Part of a small language model's weights.
Size: 10 layers, width 256, 4 heads of 64 (1 for keys and values), MLP 768 SiLU, vocabulary 646, 5.97M parameters.
Architecture: RMSNorm before each block, rotary positions, no biases in attention or MLP, untied embeddings, normalized queries and keys.
Training: a variant of Adam for these matrices, 141M tokens, 8613 steps.
Each number is 500 + 50 x the weight over the matrix's rms, rounded and kept within 0 to 999. Layers, rows and columns count from 0. Numbers have three digits each.

# up: layer 7 MLP up, 768x256, rms 0.0536, rows 596-632, columns 0-31
# down: layer 7 MLP down (transposed), 768x256, rms 0.0411, rows 596-631, columns 0-31
up596:484504489515538507495494503526478502467489466521523541498500478509501502505488509541540496518471
down596:467514512498481506479470470476458510480500486509482506511496544509527483478472495499495523503536
up597:535492485521497488521437536452509509522529495548532459508531511524532476514498519483509515477469
down597:522505479501489464508482499540490522508494505458494542494463498508491500508507507506489455502468
up598:650544382373364589675592456373464496559576605424581409517383509483566697678696531648555661654276
down598:344680751717498443511519348546483673668506739410535397499352362229503595421381590684507568595580
up599:376406512511566546294251507563598456418497560376615490258367322362694534545439527271558558592555
down599:621476724709321318457448679371479445664572402573320347624602475395448482515618335518576749497561
up600:513478524520531511537484464497506516511492491510495491478495536485496485474496492505480526501507
down600:502526509489504508482493493503485481506512504485522516505512492510490486489501499519470493515471
up601:513539482498503494490515502494518475502509509490488513494501474547503529471510520499512519497502
down601:504467480510476499513503515542501503464541464487486487491487514508515498491507517477515460496484
up602:500459495497514497543526496447547510542519496528538459530553478504510481520499487485499520516540
down602:513525458502508503502507475513524509506474452490519489458488515506512517511491498538493485452480
up603:400521519528492464542503557505457517501506476513544458487456558480473509493510486443495510548472
down603:570525460487508487475513476502526452499441459521469528480524452472463530487520499514515498464516
up604:510493521487480511492488435508510513471473490484482494497449492480513531516506513527517511488496
down604:509499498500466528523487517501486479476510485519495478499510498525484489494485499520527509491504
up605:533521493523517526482501492471489473489476502475481519458461466494526522552459523536567520467483
down605:490501514504462493493505518519464493474511498531499498540497490530514484472495467484522467519520
up606:452526513555527513529492537533427565498480535481478515453523518466491527487471521547553508562519
down606:504520520510514487484505490479503464458514480503488459533450483550492501531527465466461523511477
up607:438504459533529493504479553491452555528550497515502485437507526481444444451505483510554501528507
down607:453536520463550466454519479483487502475490463491449533553480506514570559503499476475494541500522
up608:480520482521489513500563421488477485477458427474523465499445532506515572523517512387471534481486
down608:515489474510492477504480552572496509482513518522502473439532468482485493473498514544506440545486
up609:486521446529407589446441643433364468581584618360333532382572607491410600602621495409460734409444
down609:548440294655628420639550402434570741594547418721615442691289519427551463513498591475307298680651
up610:467515502494508505487542497462568527495483475529464508476468495543538535497486503479516530480502
down610:468476464511475513517491488526492531487535515517551490480496538511502477467497531478570485497469
up611:482735476484445706565383363310307493429486451591518494417485570505350508590421510250421348414410
down611:722288601507335367581517492601528402485418542601401591529366782692505494433669589590355506645599
up612:469577398402380534574404584469438315563532404387390320417392427433529485350617428616602777688421
down612:550503585517544386605319392544614793491493624787573475533517501399429571433463425412442313480611
up613:513512452518529511465521530446491476514545478518497481476537494494541473482494528513507499511501
down613:509520489511529537472505474490472500508479500481500500529490479554522535511475480519503493507479
up614:500530511495501509502546505539502502488483481469502517484463497510492513527492504503524487494502
down614:488485502506487500506498502506500513499507497532504488510483520479505487491519503479532498501505
up615:435608462490515458475430593567666592585690351421490504656504252324463328674297637517545553392483
down615:632348396210550593665557322534265444436293590532450385471448613692459576491702382292571408366580
up616:492499512516493487499532527493525497499561494495463498498538504475548505494506519515531512514526
down616:517500496481508526469471491527471505520470529496502510512492477504513514499497497516486481525492
up617:502517557494521506482513495508455516465492525447475527490436500478511552491487484485528534518519
down617:494509489503477509487500547520482481484509488512486491523509503462503500483497527479501485544488
up618:478512461492502481496479519468506537539485506505517464530501526507500482481499501468465516474500
down618:517503495488505488477517499505520513513505472481506531473506470517489555519494519528490504518471
up619:532533480492483493510508447469495539485526545508489470457475490519519508497488527501514511467539
down619:493491495511478491508497540489528496456516518501512434503475482496483477517531493471435488510477
up620:496501478470485504467484506479508475490496497511505498483477474512511513515480507505522507499499
down620:500496500503503483505484487520507520481512532524475488525457499523531515481480480480521505498482
up621:343634545520399767532410307483325785371578718430517549383497587438507668481553569543312666453636
down621:664344500511483255488691557517642400573480577476497343459582442305454519394528275552673636436439
up622:525517496496512512481514464459509473490497499504477523528527476460540492504468495548534526491511
down622:481517509493469508507493491461474498517518436487524512512511502566502477479466482529527492458457
up623:480536503502496508491544458517507519475432466464485510504432503521492536515494498472504531511493
down623:516475488498491522495494503531517521470522468532514499521501513473483539461510515492553491513488
up624:502533482504507487486497500517512529523506454513498482524548519484495471522518488499480491488490
down624:513503511482552512488492509491495487515468495512494519473531515483521487521476494509506533507497
up625:470489465478469514490524515522464450472519463539538490472451484499506519547500498477554524520509
down625:489519491490510493471481476548504508467491543512455482501483473524512537507504510470481494517492
up626:488499535509510492504477510500491490555499502462500502470458512491525501530504478483485505506472
down626:538511497476523498488502501537486463533498498478497503490502490475491514517510498508497467522516
up627:475508484484515480524449534440498552551497570467476495488488514496506430451509453501455469484517
down627:517547501482486497491541501474489482515515509507557516521473509484540496531501491487497505491460
up628:452497477496473492514509509458516560543509512500509480466513500503481486467492505520456481496535
down628:463525497474509518491499474461495532477540473530561484491501511531519513527486523505486501488484
up629:483531441455460492510489484528506481532437517495549476502466523504488501518493494471492530471485
down629:520518518486501475502521521501511492497524507504468525489494471499498548501505517528492462519488
up630:511459559495489521492494440516496529516506534507494513482510486457499536534503489512514491501534
down630:524497483538455552544500541476518482475487491510476464502496507477489435465477495558508516462542
up631:440521501503461490500532517494464546476478530470530521471493481497509514510499485503500521564481
down631:520505488516498483500506506468502474458517473498507467503489476513477517507503489468496542484498
up632:500504493514498509478519486466507484483503477475473519494491484487516506510476500509517509518519